config = dict(
    rope_fraction=0.5,
    optimizer='soap_variant',
    warmup_steps=200,
)
Each number is 200 + 30 x the weight over the matrix's rms, rounded and kept within 0 to 999. Layers, rows and columns count from 0.

# layer 4 MLP gate, 320x128, rms 0.0628, rows 198-216, columns 0-127
203,210,225,198,228,214,223,158,241,196,161,205,171,227,197,187,210,209,191,189,186,197,174,207,190,233,165,185,233,195,171,188,221,204,192,195,178,219,219,242,183,118,176,166,183,167,189,182,230,246,193,215,228,234,237,195,160,177,239,159,236,236,203,219,192,158,215,244,187,204,150,175,176,189,205,207,241,182,235,193,220,223,213,211,181,143,198,141,221,179,210,203,223,228,204,212,209,240,204,174,146,180,188,198,182,121,179,171,175,235,220,171,186,148,219,195,190,197,228,161,270,225,219,214,265,225,206,244
213,153,170,204,228,244,217,189,183,218,158,215,208,140,180,241,221,198,236,226,146,163,214,217,191,262,128,156,136,142,207,257,194,227,211,211,182,252,212,212,242,216,190,214,192,167,157,186,213,244,185,214,223,203,206,233,243,186,210,213,242,224,178,228,241,191,181,171,173,168,159,172,158,177,235,204,208,163,211,147,230,204,175,138,202,180,259,200,190,235,167,210,194,210,191,232,182,175,215,197,203,202,215,148,241,168,245,202,194,102,217,218,198,177,216,155,202,207,154,193,236,245,217,188,177,212,215,195
135,106,203,237,195,168,178,238,147,208,210,224,247,198,154,183,222,171,170,215,208,229,144,211,216,233,178,200,173,181,140,193,228,176,243,154,235,160,216,196,196,210,162,181,207,187,228,192,210,201,210,196,133,168,228,216,231,210,192,176,165,203,232,184,207,136,218,189,169,182,228,208,180,188,246,190,209,263,203,171,259,192,221,217,224,159,158,160,195,241,200,227,181,229,170,231,204,220,199,194,227,257,184,176,243,160,203,152,210,215,210,252,246,257,184,267,233,219,163,168,176,211,233,232,227,218,217,227
206,182,196,165,211,205,205,215,198,174,248,233,184,210,215,228,155,233,229,192,191,171,198,115,221,259,172,205,201,210,174,148,179,177,216,203,223,196,225,176,171,209,186,256,169,186,212,209,229,162,180,216,180,261,218,210,218,215,229,240,204,250,187,180,225,221,242,187,211,257,191,188,226,225,220,182,225,238,223,188,188,221,195,236,212,178,227,182,244,239,240,236,245,203,224,173,227,213,156,181,128,204,219,189,201,177,225,141,197,200,157,188,185,233,176,204,219,235,230,165,250,208,210,155,234,205,224,191
201,145,174,229,168,228,191,143,231,211,183,213,246,174,210,233,182,228,199,198,207,144,219,170,229,233,218,174,196,207,204,222,194,218,248,223,200,193,193,196,188,179,210,223,186,217,215,195,240,169,179,190,241,177,195,232,210,165,174,152,235,228,164,216,185,195,176,193,199,174,212,194,245,203,247,210,180,260,195,153,231,197,202,179,206,181,195,248,195,171,285,208,202,151,186,121,189,239,157,202,128,201,246,211,197,234,189,193,232,142,229,191,154,195,219,262,197,156,214,149,192,248,169,223,172,147,221,179
222,191,206,219,224,221,164,221,226,249,206,223,188,185,166,236,223,191,193,186,189,195,208,202,188,203,235,190,193,198,223,216,243,225,291,205,218,207,217,200,186,161,178,193,188,221,214,172,123,144,235,233,160,168,194,219,218,154,177,151,256,206,207,166,143,147,229,208,149,280,195,147,171,187,181,261,201,106,203,206,194,219,173,176,193,242,191,184,159,213,237,190,163,219,241,127,169,195,235,159,150,155,243,145,175,292,166,230,229,232,205,186,269,178,230,154,234,166,193,244,187,142,193,224,186,177,221,208
207,212,241,233,212,195,224,189,208,198,189,196,222,126,194,205,169,141,169,250,187,151,158,163,193,239,208,183,211,212,178,233,226,227,217,180,221,151,257,214,218,189,255,204,196,223,251,170,217,225,209,210,216,164,225,274,223,162,189,233,216,213,223,227,196,204,239,202,151,244,169,224,224,245,237,176,131,211,196,201,206,202,158,229,203,177,198,159,255,164,228,222,192,172,191,193,203,225,218,235,220,228,186,193,185,223,201,193,228,225,190,151,262,187,197,216,200,204,219,241,148,176,142,218,206,204,190,232
181,180,207,167,236,235,150,190,182,221,198,98,227,201,167,226,196,179,164,247,244,162,139,174,207,185,180,183,198,190,165,253,217,181,181,228,219,271,199,208,200,195,181,222,158,195,228,186,160,179,252,217,156,258,160,209,210,202,238,201,163,261,244,156,135,164,244,208,175,222,162,201,190,200,187,188,221,156,187,252,210,207,213,239,215,166,164,196,173,227,187,202,172,207,201,175,165,118,169,168,172,244,208,210,213,168,187,221,201,188,272,197,237,235,183,173,232,140,178,229,196,162,263,202,190,203,230,173
192,209,194,200,202,183,189,221,183,160,194,189,131,166,264,201,220,202,282,226,177,171,190,235,143,236,218,195,208,174,191,175,205,215,186,196,208,222,214,240,219,129,149,222,170,211,252,243,183,202,210,195,197,149,197,220,181,255,161,229,237,208,164,193,172,156,174,181,224,195,232,120,224,175,218,239,169,198,177,185,151,217,198,248,194,185,190,205,204,233,198,153,197,136,278,233,217,206,153,160,224,168,169,139,220,248,250,191,244,218,250,172,262,214,200,171,171,157,267,182,210,177,196,186,176,180,195,227
165,137,226,207,184,126,187,168,258,164,191,205,168,204,287,155,175,212,200,225,171,257,180,176,175,217,263,183,228,205,185,169,224,251,150,185,258,245,179,243,139,137,121,207,210,155,159,200,220,233,273,171,190,225,265,267,148,197,149,237,227,220,225,236,305,211,227,197,174,232,200,209,219,211,202,259,260,223,205,225,158,289,166,136,186,120,246,141,195,172,242,179,248,225,138,172,152,163,256,131,258,197,199,215,151,220,239,248,176,186,130,178,195,148,173,161,221,80,169,205,206,244,208,203,243,176,160,231
218,163,200,200,223,209,184,158,244,199,152,219,207,209,181,236,176,215,174,233,188,203,187,156,206,213,155,171,259,218,237,185,257,188,183,168,154,213,205,222,164,138,174,188,184,187,221,243,163,218,235,223,219,194,201,223,190,235,172,195,227,163,219,169,223,225,211,175,228,160,206,184,196,130,181,208,224,175,192,189,203,181,210,269,203,169,171,193,182,200,188,223,214,184,189,211,215,249,199,235,194,138,232,211,217,198,187,179,215,239,226,207,118,223,169,219,236,209,188,226,186,206,206,204,210,210,192,199
172,188,220,125,237,214,205,208,180,201,193,218,157,179,252,147,155,231,240,209,191,160,213,191,195,210,212,175,219,193,192,213,187,219,224,212,216,251,234,246,196,184,180,190,162,179,188,186,213,237,211,193,237,190,234,157,135,183,204,179,208,221,224,200,192,233,169,199,194,193,153,201,221,164,194,207,203,209,206,230,188,177,226,214,213,245,191,246,221,207,190,180,170,156,207,197,214,193,167,216,165,182,177,173,200,208,220,205,193,195,232,173,238,196,271,197,215,181,207,186,172,187,172,231,191,172,180,186
171,142,229,260,198,227,191,191,235,209,227,253,213,169,214,200,219,167,239,233,238,215,206,228,254,193,204,166,244,266,191,229,138,223,228,185,179,262,195,173,190,172,208,245,201,222,222,217,131,203,220,206,241,229,203,265,258,210,207,248,150,194,153,233,170,220,182,218,167,254,148,201,258,212,204,189,248,203,214,263,150,175,205,224,222,169,188,207,207,238,270,188,164,223,186,215,211,154,192,253,192,150,155,186,140,167,181,201,234,199,245,186,242,261,187,256,220,190,196,188,188,207,268,218,170,226,193,184
180,186,211,208,202,224,255,176,199,209,104,209,208,154,175,225,190,191,233,197,176,229,217,211,239,179,226,178,242,199,184,174,201,160,236,217,151,271,208,242,184,213,185,246,195,192,284,238,189,246,182,221,241,176,175,169,217,221,188,166,144,214,186,236,170,149,210,158,118,195,217,202,197,197,210,178,211,174,210,185,181,219,185,214,208,169,277,224,204,170,217,169,152,166,195,200,227,297,150,238,244,178,210,143,201,180,164,225,174,141,193,158,194,105,262,220,204,182,204,163,194,230,202,224,171,244,118,198
227,218,261,256,224,217,194,260,262,213,217,169,214,206,155,237,208,207,180,208,187,135,173,158,207,213,241,190,191,178,184,227,193,218,214,198,180,211,230,223,202,108,188,223,162,263,167,186,201,193,181,220,198,167,186,181,206,205,238,187,250,238,218,218,195,196,216,172,175,185,230,189,147,161,157,252,178,189,123,184,223,183,163,189,252,194,176,156,151,212,209,158,225,245,190,207,206,196,242,206,155,211,215,166,180,224,144,245,231,226,244,221,223,210,200,193,217,185,222,209,203,200,216,186,184,229,210,214
242,153,134,151,228,224,231,222,204,256,156,246,177,209,153,283,232,180,168,213,214,188,267,180,156,193,134,170,199,238,225,175,186,237,254,196,190,199,235,151,264,191,216,166,191,183,214,221,222,237,162,195,185,191,172,205,244,235,179,160,153,197,255,198,163,163,214,208,230,182,201,205,207,148,194,239,239,254,187,110,201,196,217,277,200,187,188,158,223,254,244,236,220,207,175,156,182,195,189,197,210,188,245,183,188,243,235,254,168,173,199,207,197,137,191,191,176,195,270,226,233,187,199,157,213,194,247,165
174,194,161,199,169,195,252,210,208,195,198,169,235,236,134,219,190,192,176,201,157,208,186,223,139,207,196,174,201,215,187,195,226,200,200,236,202,183,202,222,171,236,227,211,158,214,196,215,157,142,189,215,189,184,207,208,227,166,215,177,87,174,179,160,168,184,207,182,188,219,205,208,183,122,220,190,232,199,238,204,182,194,219,168,171,199,196,224,174,160,188,222,194,266,222,183,178,198,184,231,197,232,192,223,146,180,192,168,184,174,216,216,165,204,226,201,216,218,237,169,151,211,165,186,207,189,223,196
218,205,220,227,226,185,180,229,227,207,136,224,236,224,166,167,229,225,210,239,182,218,200,162,107,197,172,202,213,201,201,196,202,158,237,192,168,160,135,183,230,189,215,242,160,275,165,236,173,241,172,192,195,201,197,241,198,187,201,152,181,222,207,248,241,155,225,163,243,208,222,188,122,186,235,211,185,193,219,229,181,158,225,212,193,148,199,173,268,188,246,214,226,202,232,208,223,174,147,157,219,219,215,227,176,223,258,147,263,186,223,225,225,200,171,217,262,177,196,229,186,209,197,160,193,183,232,226
227,186,158,206,198,196,200,242,211,129,188,232,158,168,200,183,214,217,174,178,189,228,181,216,241,164,177,200,200,185,197,182,226,189,236,172,213,182,228,168,240,173,240,208,139,231,161,163,170,192,205,200,249,192,202,210,250,189,191,181,214,256,219,219,195,159,175,194,182,257,212,196,163,206,251,214,227,212,217,201,214,201,184,240,235,245,186,173,163,172,194,245,167,224,201,206,230,197,225,167,222,196,283,147,201,245,212,237,240,167,231,207,182,156,181,171,152,166,142,220,196,214,194,226,203,206,214,217
# layer 4 MLP up, 320x128, rms 0.0626, rows 198-215, columns 0-127
214,225,163,166,203,210,246,174,160,241,207,212,160,191,207,239,155,197,216,195,251,238,258,180,287,199,167,186,174,154,175,227,217,223,228,214,172,286,238,208,243,248,182,258,178,190,261,168,227,234,216,237,179,226,164,191,180,190,214,162,179,246,199,208,164,228,178,232,189,160,237,193,176,186,193,230,222,215,220,233,185,189,250,199,169,214,242,188,180,203,189,211,193,201,243,214,208,162,191,221,188,197,227,185,143,211,217,214,216,153,158,160,192,178,200,157,203,208,200,190,245,236,182,187,150,177,256,197
193,206,233,236,186,195,195,149,208,176,255,188,196,248,228,176,158,168,200,132,220,199,233,143,205,187,271,250,223,249,167,173,220,199,166,192,209,168,228,184,153,226,220,195,256,203,217,183,179,198,159,218,206,242,197,186,133,186,233,160,231,174,236,169,213,194,204,254,262,238,243,200,256,192,170,171,206,222,202,243,188,202,210,224,210,195,201,177,217,183,233,206,166,205,191,207,238,253,177,210,218,201,218,240,194,199,175,146,229,241,209,191,179,229,185,190,238,198,240,242,226,178,230,225,206,248,217,193
222,194,229,263,184,165,208,202,222,238,230,188,131,224,248,218,219,233,182,179,244,155,158,180,265,182,272,240,187,208,208,249,162,214,189,235,217,219,221,221,258,199,164,178,217,194,197,194,181,234,184,251,224,205,144,199,240,148,207,250,140,221,177,219,171,171,204,209,205,193,246,157,176,189,220,160,230,252,164,254,184,187,219,199,202,187,204,168,218,225,171,216,205,216,235,229,258,221,205,257,199,184,205,166,168,214,136,216,199,166,193,187,162,185,229,223,179,225,178,189,218,112,230,225,173,128,208,155
153,191,162,203,225,238,188,245,266,212,166,146,157,224,187,196,219,201,154,224,182,231,201,237,204,146,211,212,188,254,244,236,228,187,171,226,191,207,183,260,240,203,167,193,175,205,203,185,200,226,227,207,178,167,213,172,184,162,168,193,202,218,239,190,227,170,191,235,163,216,200,197,202,198,228,167,203,215,177,246,199,153,180,151,183,165,131,207,204,245,200,167,172,216,209,179,227,206,163,178,209,162,198,237,178,166,180,206,263,213,284,160,223,191,270,233,215,168,186,203,204,191,187,237,131,175,194,192
241,127,190,203,179,244,234,160,184,169,183,228,217,231,191,213,167,214,187,241,214,208,246,152,177,269,176,216,192,274,196,241,187,209,241,159,264,249,210,188,194,202,176,217,244,201,214,209,169,208,215,223,203,228,217,241,168,183,175,197,236,234,172,231,216,186,172,222,186,201,219,167,272,212,204,173,186,244,220,182,224,166,210,195,230,176,194,201,161,206,229,235,219,187,207,210,244,198,163,236,181,183,255,204,182,224,217,208,166,238,203,231,150,217,195,239,217,201,256,202,216,181,186,207,237,148,197,175
128,172,302,208,261,228,239,203,229,278,184,194,166,269,214,158,211,166,159,194,203,150,198,231,165,218,213,169,216,209,225,227,164,161,183,240,235,162,189,202,231,221,206,163,195,155,167,193,157,226,275,213,238,197,208,192,200,222,181,271,190,228,204,175,213,215,135,190,204,238,176,176,225,245,177,164,189,157,195,263,220,229,174,245,249,205,200,264,173,170,234,193,172,219,217,173,204,196,157,127,169,168,192,193,192,191,185,268,221,253,228,178,220,161,221,241,176,234,190,190,156,208,210,223,212,192,186,185
224,236,267,231,200,205,232,206,260,210,244,138,151,164,172,205,184,193,157,202,223,179,149,201,203,179,183,211,215,240,178,201,242,199,155,207,150,198,181,176,239,232,161,227,145,200,183,189,221,194,201,195,193,222,206,217,208,204,211,197,202,197,162,230,215,190,148,202,182,217,172,242,205,232,184,226,130,226,198,219,265,219,184,192,216,228,165,216,206,159,192,224,140,197,197,141,176,215,189,148,189,212,161,173,193,237,179,168,219,221,169,201,218,189,162,216,231,199,255,180,186,188,178,193,159,167,174,222
182,184,213,241,210,240,189,226,165,225,198,248,194,202,258,215,179,214,250,178,191,224,173,230,189,240,221,192,164,165,165,181,172,237,207,244,166,252,165,219,198,217,181,204,217,244,173,194,253,159,157,197,224,165,181,206,207,222,188,193,213,257,119,233,256,177,199,182,198,206,185,212,205,175,176,196,222,160,246,196,192,214,208,204,165,174,248,199,239,141,216,188,221,190,256,233,233,282,128,157,211,123,206,190,186,190,213,257,220,181,129,165,162,177,208,245,201,202,262,178,260,209,185,253,200,239,175,196
169,183,216,200,197,240,246,180,188,223,204,189,232,204,183,144,183,162,145,195,245,198,201,194,203,179,188,194,191,236,216,141,206,188,251,247,203,237,165,197,179,267,234,224,223,177,179,200,202,253,166,208,177,246,199,185,193,181,233,176,139,207,182,198,198,221,205,224,234,224,138,262,220,218,198,196,237,174,196,244,182,176,168,213,239,242,165,188,201,207,264,240,200,195,188,250,237,199,175,217,228,181,215,262,215,183,190,183,180,226,176,245,116,196,212,212,252,285,198,226,144,195,201,223,242,261,180,172
188,201,224,168,215,95,197,231,172,290,229,216,229,241,204,221,260,200,210,158,225,182,273,176,221,155,188,120,179,184,138,147,194,177,234,276,254,203,119,158,168,182,239,218,209,225,180,180,183,180,189,222,151,228,219,214,221,210,171,159,133,215,200,276,202,104,190,233,142,215,264,238,165,143,181,111,255,179,216,170,211,243,120,266,186,218,175,180,231,152,251,211,164,245,203,242,151,206,244,196,102,174,185,187,216,219,148,181,176,224,183,223,208,258,283,164,198,238,210,176,211,163,155,183,127,152,157,190
217,216,191,238,189,253,190,223,212,180,207,169,187,217,229,214,215,159,241,201,178,149,224,174,235,164,216,221,191,217,174,208,230,227,238,244,224,235,168,182,225,261,220,182,189,190,219,142,171,145,238,193,164,250,216,244,199,179,197,234,189,218,238,165,188,170,161,255,182,163,191,216,187,209,288,198,209,176,214,203,206,173,179,231,230,195,222,270,192,190,184,180,206,243,198,198,193,212,212,218,215,174,186,153,242,172,170,179,194,200,183,236,221,213,201,213,240,222,205,228,167,202,217,213,210,202,192,246
196,222,202,215,161,184,192,201,219,271,192,189,222,183,210,258,217,191,144,243,182,211,198,197,222,187,193,214,199,181,224,224,229,216,223,206,154,183,175,177,196,239,195,210,210,200,209,229,155,160,205,186,166,185,176,232,238,180,197,236,192,174,170,193,211,223,195,195,215,204,229,199,182,242,255,218,212,153,167,177,166,181,185,225,203,200,219,188,244,185,185,226,235,172,217,188,179,163,246,194,165,236,216,206,199,198,188,169,232,229,163,230,199,178,145,229,134,176,197,158,216,232,216,187,152,209,217,189
181,187,172,150,231,203,161,208,223,192,249,206,190,201,150,271,167,214,248,257,197,180,224,205,211,224,185,128,182,182,179,178,160,193,214,223,186,209,144,223,200,208,221,215,130,259,205,219,199,223,204,176,211,183,194,222,192,202,262,228,190,274,197,251,158,211,172,144,171,193,204,200,229,160,204,247,206,170,252,220,135,226,265,170,177,182,223,227,210,181,180,189,219,207,227,221,265,201,216,197,194,240,210,231,153,185,223,223,234,218,185,142,168,174,176,246,178,185,201,189,204,173,207,162,154,209,200,212
218,162,177,160,155,199,176,224,243,191,197,179,201,176,215,159,205,207,217,216,183,242,249,206,192,217,223,229,245,188,176,142,140,192,237,136,204,205,286,161,209,172,231,182,143,205,179,217,216,187,151,166,157,187,192,144,229,186,198,169,206,160,157,186,180,137,173,278,177,153,202,235,236,189,215,135,169,191,163,187,183,135,170,244,221,181,148,192,196,239,189,213,185,172,208,270,199,185,218,191,189,151,196,175,202,279,203,236,144,234,186,234,149,205,213,266,179,209,132,201,218,197,235,192,224,173,234,222
200,204,169,220,165,194,193,251,217,210,153,218,207,189,186,192,196,188,238,153,137,197,210,162,160,170,220,215,191,165,156,181,221,182,200,189,193,197,165,233,248,238,189,233,150,233,240,229,187,209,190,216,170,197,219,172,248,196,163,140,162,205,186,182,206,253,188,216,194,203,222,132,237,202,193,214,160,224,212,209,143,284,246,203,187,208,204,210,171,119,250,181,202,171,222,169,190,232,153,192,206,237,172,211,159,227,247,223,214,165,205,243,175,182,219,172,183,200,195,171,207,222,190,211,134,147,251,204
145,203,224,201,212,213,204,176,210,209,163,178,243,231,219,187,193,238,144,172,131,185,183,180,165,174,214,230,175,214,195,214,176,254,223,174,223,193,160,267,176,214,188,264,205,199,221,169,149,243,138,195,226,231,261,200,181,197,169,181,262,198,180,246,245,216,165,201,183,171,229,223,183,212,210,190,150,179,190,163,204,203,210,209,238,215,213,178,177,122,212,205,198,159,236,225,244,182,253,192,232,148,232,201,153,207,202,206,262,224,146,210,152,218,212,214,220,194,200,148,208,264,193,217,169,203,196,187
189,217,214,245,215,200,232,227,202,195,197,193,224,186,214,169,213,144,234,237,164,228,196,201,174,229,215,190,196,225,181,229,239,190,208,227,229,197,185,205,194,193,237,183,200,201,207,175,126,201,267,164,159,243,244,191,227,199,233,178,247,165,203,168,182,193,174,193,155,217,132,207,248,185,205,192,203,257,202,179,183,156,234,171,229,212,259,236,171,221,173,163,166,210,240,153,176,209,147,238,182,172,194,175,173,234,170,206,219,216,196,186,226,177,174,202,181,172,179,184,155,197,178,166,143,248,192,179
149,135,225,151,202,143,218,217,215,214,198,216,186,208,248,206,189,251,209,171,187,191,226,180,215,256,190,199,159,238,224,182,188,176,235,172,152,271,259,176,193,210,186,158,125,223,211,156,215,136,227,208,222,225,163,183,235,206,194,171,232,203,225,167,211,218,203,212,182,179,182,185,200,199,142,275,123,172,137,222,210,219,259,218,239,214,229,223,214,202,197,211,180,199,253,181,173,184,169,201,157,222,235,191,223,180,185,165,203,143,215,157,234,169,181,223,216,204,207,203,210,190,165,221,186,176,203,245
# layer 4 MLP down (transposed), 320x128, rms 0.0627, rows 198-215, columns 0-127
207,180,231,181,228,180,204,185,245,235,203,172,135,252,222,218,217,208,165,213,153,190,199,189,235,170,180,184,271,204,180,251,237,203,204,227,202,275,211,214,237,233,183,250,200,187,227,174,199,204,143,132,162,144,194,221,219,147,179,230,197,201,165,229,194,232,142,211,226,239,233,224,236,131,177,129,193,178,237,202,169,197,202,176,185,170,190,163,179,220,201,199,196,180,184,157,219,190,200,216,211,143,233,183,144,185,235,266,222,197,183,223,163,227,183,196,183,156,197,167,226,174,198,256,180,170,248,150
214,241,215,203,183,152,215,202,247,204,202,200,197,171,217,189,226,174,215,222,164,197,183,194,181,227,208,215,234,208,173,182,231,165,232,150,191,211,223,129,182,178,178,167,210,185,257,177,173,167,188,204,159,191,201,242,201,201,236,204,217,198,203,226,255,258,163,176,220,198,142,234,200,197,199,210,152,138,208,214,170,192,178,235,220,207,181,231,164,165,168,231,152,190,228,174,170,227,210,204,158,197,191,220,136,230,197,202,183,186,152,178,173,179,204,194,144,253,225,166,181,254,199,229,176,204,241,164
186,248,173,168,174,237,171,207,256,217,232,264,185,218,187,195,199,255,183,206,196,226,212,206,204,133,179,199,232,215,204,217,159,213,208,154,182,118,236,242,164,181,233,157,204,133,243,214,237,167,205,252,178,185,186,238,265,198,154,228,224,212,200,189,181,219,233,235,263,194,177,227,173,200,217,185,231,187,176,192,189,184,256,200,217,209,181,219,187,178,274,203,206,213,189,188,165,158,193,168,222,192,179,209,162,205,197,222,171,223,186,219,179,228,187,188,134,193,217,194,172,232,225,239,248,198,173,232
231,208,216,221,212,209,257,252,186,212,145,192,232,252,231,145,212,220,240,203,230,234,152,229,217,201,236,173,183,163,189,165,204,241,230,186,231,200,142,215,223,158,178,207,175,174,214,174,220,184,173,176,208,213,240,273,156,156,215,226,182,237,221,181,175,163,279,253,219,174,210,198,242,191,175,184,240,228,244,186,237,160,220,170,216,170,213,132,221,165,198,267,233,221,205,172,192,189,209,203,197,179,199,190,171,226,128,177,233,224,184,182,220,158,217,182,206,179,143,187,232,178,209,201,207,197,201,245
205,227,189,195,211,252,189,142,204,217,207,237,211,234,177,215,232,240,196,223,238,194,176,191,210,281,205,190,184,222,145,207,206,256,208,182,220,270,206,175,176,180,169,204,168,223,198,214,234,223,172,225,248,208,180,227,187,195,189,186,177,206,199,243,146,309,180,196,135,227,214,185,193,177,170,140,216,219,211,175,203,194,230,248,203,190,162,189,186,218,212,211,241,187,214,204,252,209,148,242,233,171,230,238,158,238,183,180,158,221,214,222,136,202,213,244,212,174,218,186,189,161,195,228,204,191,205,192
205,202,187,207,164,244,246,250,166,153,199,180,197,178,252,237,197,190,185,158,214,179,227,164,214,144,274,197,185,210,144,172,215,213,175,167,240,202,224,205,179,199,207,199,238,301,201,199,177,240,182,225,130,219,186,180,273,183,254,173,216,202,226,251,157,203,219,243,199,171,205,162,207,258,225,169,196,224,195,188,192,240,206,149,211,245,192,215,238,190,183,184,180,236,177,219,224,197,213,219,182,197,236,226,269,236,225,228,174,218,178,205,118,227,177,172,276,220,229,185,146,162,158,225,157,224,165,206
170,185,201,152,257,212,219,201,267,194,194,231,152,241,182,205,204,197,212,212,238,194,180,186,204,154,206,196,203,182,184,148,216,113,171,215,156,243,203,214,183,178,158,233,142,222,176,208,201,201,193,182,230,200,186,205,226,247,217,190,167,227,142,176,202,186,166,239,241,148,214,180,182,207,144,239,227,176,212,199,230,212,189,154,264,190,184,229,195,210,171,191,186,229,204,197,155,184,156,186,215,176,177,227,172,200,170,190,159,176,196,211,114,186,177,198,223,192,187,225,204,243,245,216,189,249,191,136
239,201,184,211,235,151,237,165,212,236,280,146,196,204,212,203,208,130,190,218,188,256,239,175,249,162,171,193,215,198,214,186,226,228,186,166,231,165,193,184,249,238,202,151,164,196,210,161,219,258,166,202,170,149,207,221,211,222,212,154,154,142,190,195,202,221,194,184,189,178,225,191,253,201,196,220,219,188,142,202,182,201,173,203,242,144,187,221,199,254,188,214,200,206,190,218,164,168,213,248,259,226,198,231,236,189,245,235,239,220,171,137,184,163,209,187,243,201,159,152,205,180,189,180,169,148,215,208
203,233,213,171,209,201,203,174,230,161,192,181,185,218,259,188,208,167,211,175,166,148,253,228,222,218,247,226,181,149,189,227,183,215,163,277,130,215,188,173,148,160,195,168,197,220,157,227,195,226,177,177,211,175,170,178,185,203,216,190,216,230,191,193,177,182,205,192,197,163,230,174,258,204,216,199,191,226,153,231,156,190,253,236,204,148,190,189,251,186,184,246,250,118,221,220,158,232,194,185,211,180,207,206,182,196,228,190,167,255,169,182,248,180,235,232,147,171,155,196,243,148,218,180,182,168,173,231
250,249,207,176,155,197,274,201,161,251,158,180,143,184,234,206,208,160,194,159,140,122,244,176,186,211,148,140,136,202,195,180,170,244,224,251,178,224,155,200,221,244,238,175,180,247,166,195,222,201,187,220,187,149,137,229,291,217,166,246,155,140,168,221,206,149,200,198,134,198,233,176,157,189,183,234,178,160,190,145,241,211,145,182,231,179,151,219,168,197,293,227,177,188,214,192,221,175,235,202,205,249,186,195,191,176,169,211,249,167,248,203,206,220,249,218,185,184,212,215,175,184,204,215,131,231,201,176
189,197,171,269,178,224,159,248,202,211,181,200,164,231,224,242,202,198,188,197,211,192,256,250,201,176,206,167,211,262,189,240,208,211,238,242,209,240,181,146,215,289,181,167,188,171,240,179,170,169,192,215,178,217,175,237,205,180,240,245,220,142,186,200,208,200,140,194,156,208,189,176,211,184,197,210,189,224,204,180,227,155,216,170,209,140,182,189,228,200,163,202,185,184,181,218,168,192,168,206,201,207,205,181,178,183,144,195,163,183,212,258,209,227,227,169,194,203,165,185,200,198,248,223,254,222,190,272
185,252,185,218,228,212,247,203,191,213,181,199,187,145,197,218,187,247,219,253,185,146,194,208,233,208,181,166,225,231,232,237,173,199,273,238,213,201,198,241,222,255,156,193,180,186,219,166,155,205,176,182,192,215,245,201,134,162,190,173,174,220,189,219,241,250,182,190,216,163,183,228,198,193,210,194,225,195,201,187,180,173,191,207,260,242,208,193,174,236,157,202,216,208,198,225,200,200,198,250,137,222,201,206,202,185,218,192,213,193,176,184,234,202,229,164,160,155,221,191,219,215,191,190,179,191,143,207
212,247,192,171,272,183,229,220,201,160,228,145,256,172,202,211,171,200,260,179,231,245,242,210,178,235,193,129,171,208,163,186,224,153,230,177,249,264,244,240,197,229,198,178,212,202,211,188,186,221,182,208,193,200,180,199,154,185,191,227,196,232,213,163,194,189,142,200,239,171,228,173,224,226,210,197,222,181,180,181,198,270,207,192,191,217,248,188,220,200,189,213,221,140,229,186,210,197,169,211,199,202,238,276,160,198,194,209,199,223,225,125,189,172,197,210,152,179,218,225,200,237,247,173,178,189,174,226
217,216,158,212,214,206,179,171,196,193,228,203,181,211,184,226,210,272,257,280,163,204,231,131,213,232,200,159,213,212,194,196,209,191,149,218,230,163,167,245,247,166,186,242,201,259,155,229,168,177,218,232,201,152,255,208,221,204,237,250,218,180,213,196,190,141,214,205,165,209,139,198,198,232,183,168,192,139,164,208,197,207,229,195,146,168,194,136,209,123,175,249,185,202,157,165,252,175,230,226,196,201,176,216,210,232,190,174,178,190,221,177,191,171,225,257,209,170,185,185,207,214,198,230,238,217,199,146
165,210,210,237,268,229,232,206,186,230,254,212,205,153,229,221,202,201,236,161,199,220,189,184,158,188,200,201,175,216,188,183,180,211,211,209,195,149,273,182,222,196,230,185,189,259,233,188,192,202,188,185,199,142,284,184,265,203,218,155,298,183,224,237,198,140,250,210,247,165,187,175,128,170,172,148,144,164,171,169,191,173,162,190,189,165,193,223,179,207,219,179,161,213,218,224,232,211,216,240,201,194,197,159,227,177,178,213,211,214,158,234,198,215,181,154,227,180,200,196,239,209,230,209,220,226,235,177
253,124,185,182,196,191,185,153,175,226,156,203,159,201,218,241,223,221,220,227,159,172,180,135,193,163,222,205,192,193,241,153,221,198,169,203,193,207,183,196,267,181,154,202,220,254,235,210,208,192,181,198,205,210,217,212,207,241,219,188,225,194,215,188,172,201,189,160,184,165,219,190,232,175,166,203,281,197,178,158,194,216,179,238,213,230,241,178,207,220,253,220,175,220,159,142,239,239,216,202,204,118,266,196,235,257,204,177,237,196,188,183,167,213,148,168,235,131,254,232,228,222,189,207,237,158,254,150
169,210,183,239,267,201,197,187,185,195,195,193,189,253,116,194,220,176,200,201,156,184,214,266,235,233,180,177,219,191,187,236,228,231,199,231,199,191,159,192,145,192,181,214,196,198,143,237,201,255,218,202,186,230,261,199,192,176,148,176,168,180,204,179,184,214,193,193,203,204,189,199,179,205,216,201,228,148,224,214,230,197,174,186,172,178,240,216,213,210,156,205,219,209,237,209,179,269,165,218,186,168,208,187,166,167,163,237,215,193,233,192,223,280,270,201,226,187,193,185,224,232,174,178,187,253,182,235
158,208,272,132,164,181,191,154,172,191,200,243,215,227,252,196,235,181,204,177,130,212,223,192,179,216,141,237,201,226,239,225,210,203,150,176,176,194,168,230,186,183,201,151,130,211,189,147,194,187,201,203,178,190,169,161,200,195,218,215,154,166,209,182,269,227,178,212,208,198,206,171,147,207,184,180,193,152,236,227,212,235,143,224,217,144,186,196,203,182,226,200,173,189,213,195,176,173,192,146,234,248,188,179,203,190,220,215,189,204,160,121,221,166,202,209,182,209,136,265,236,205,143,195,172,191,211,212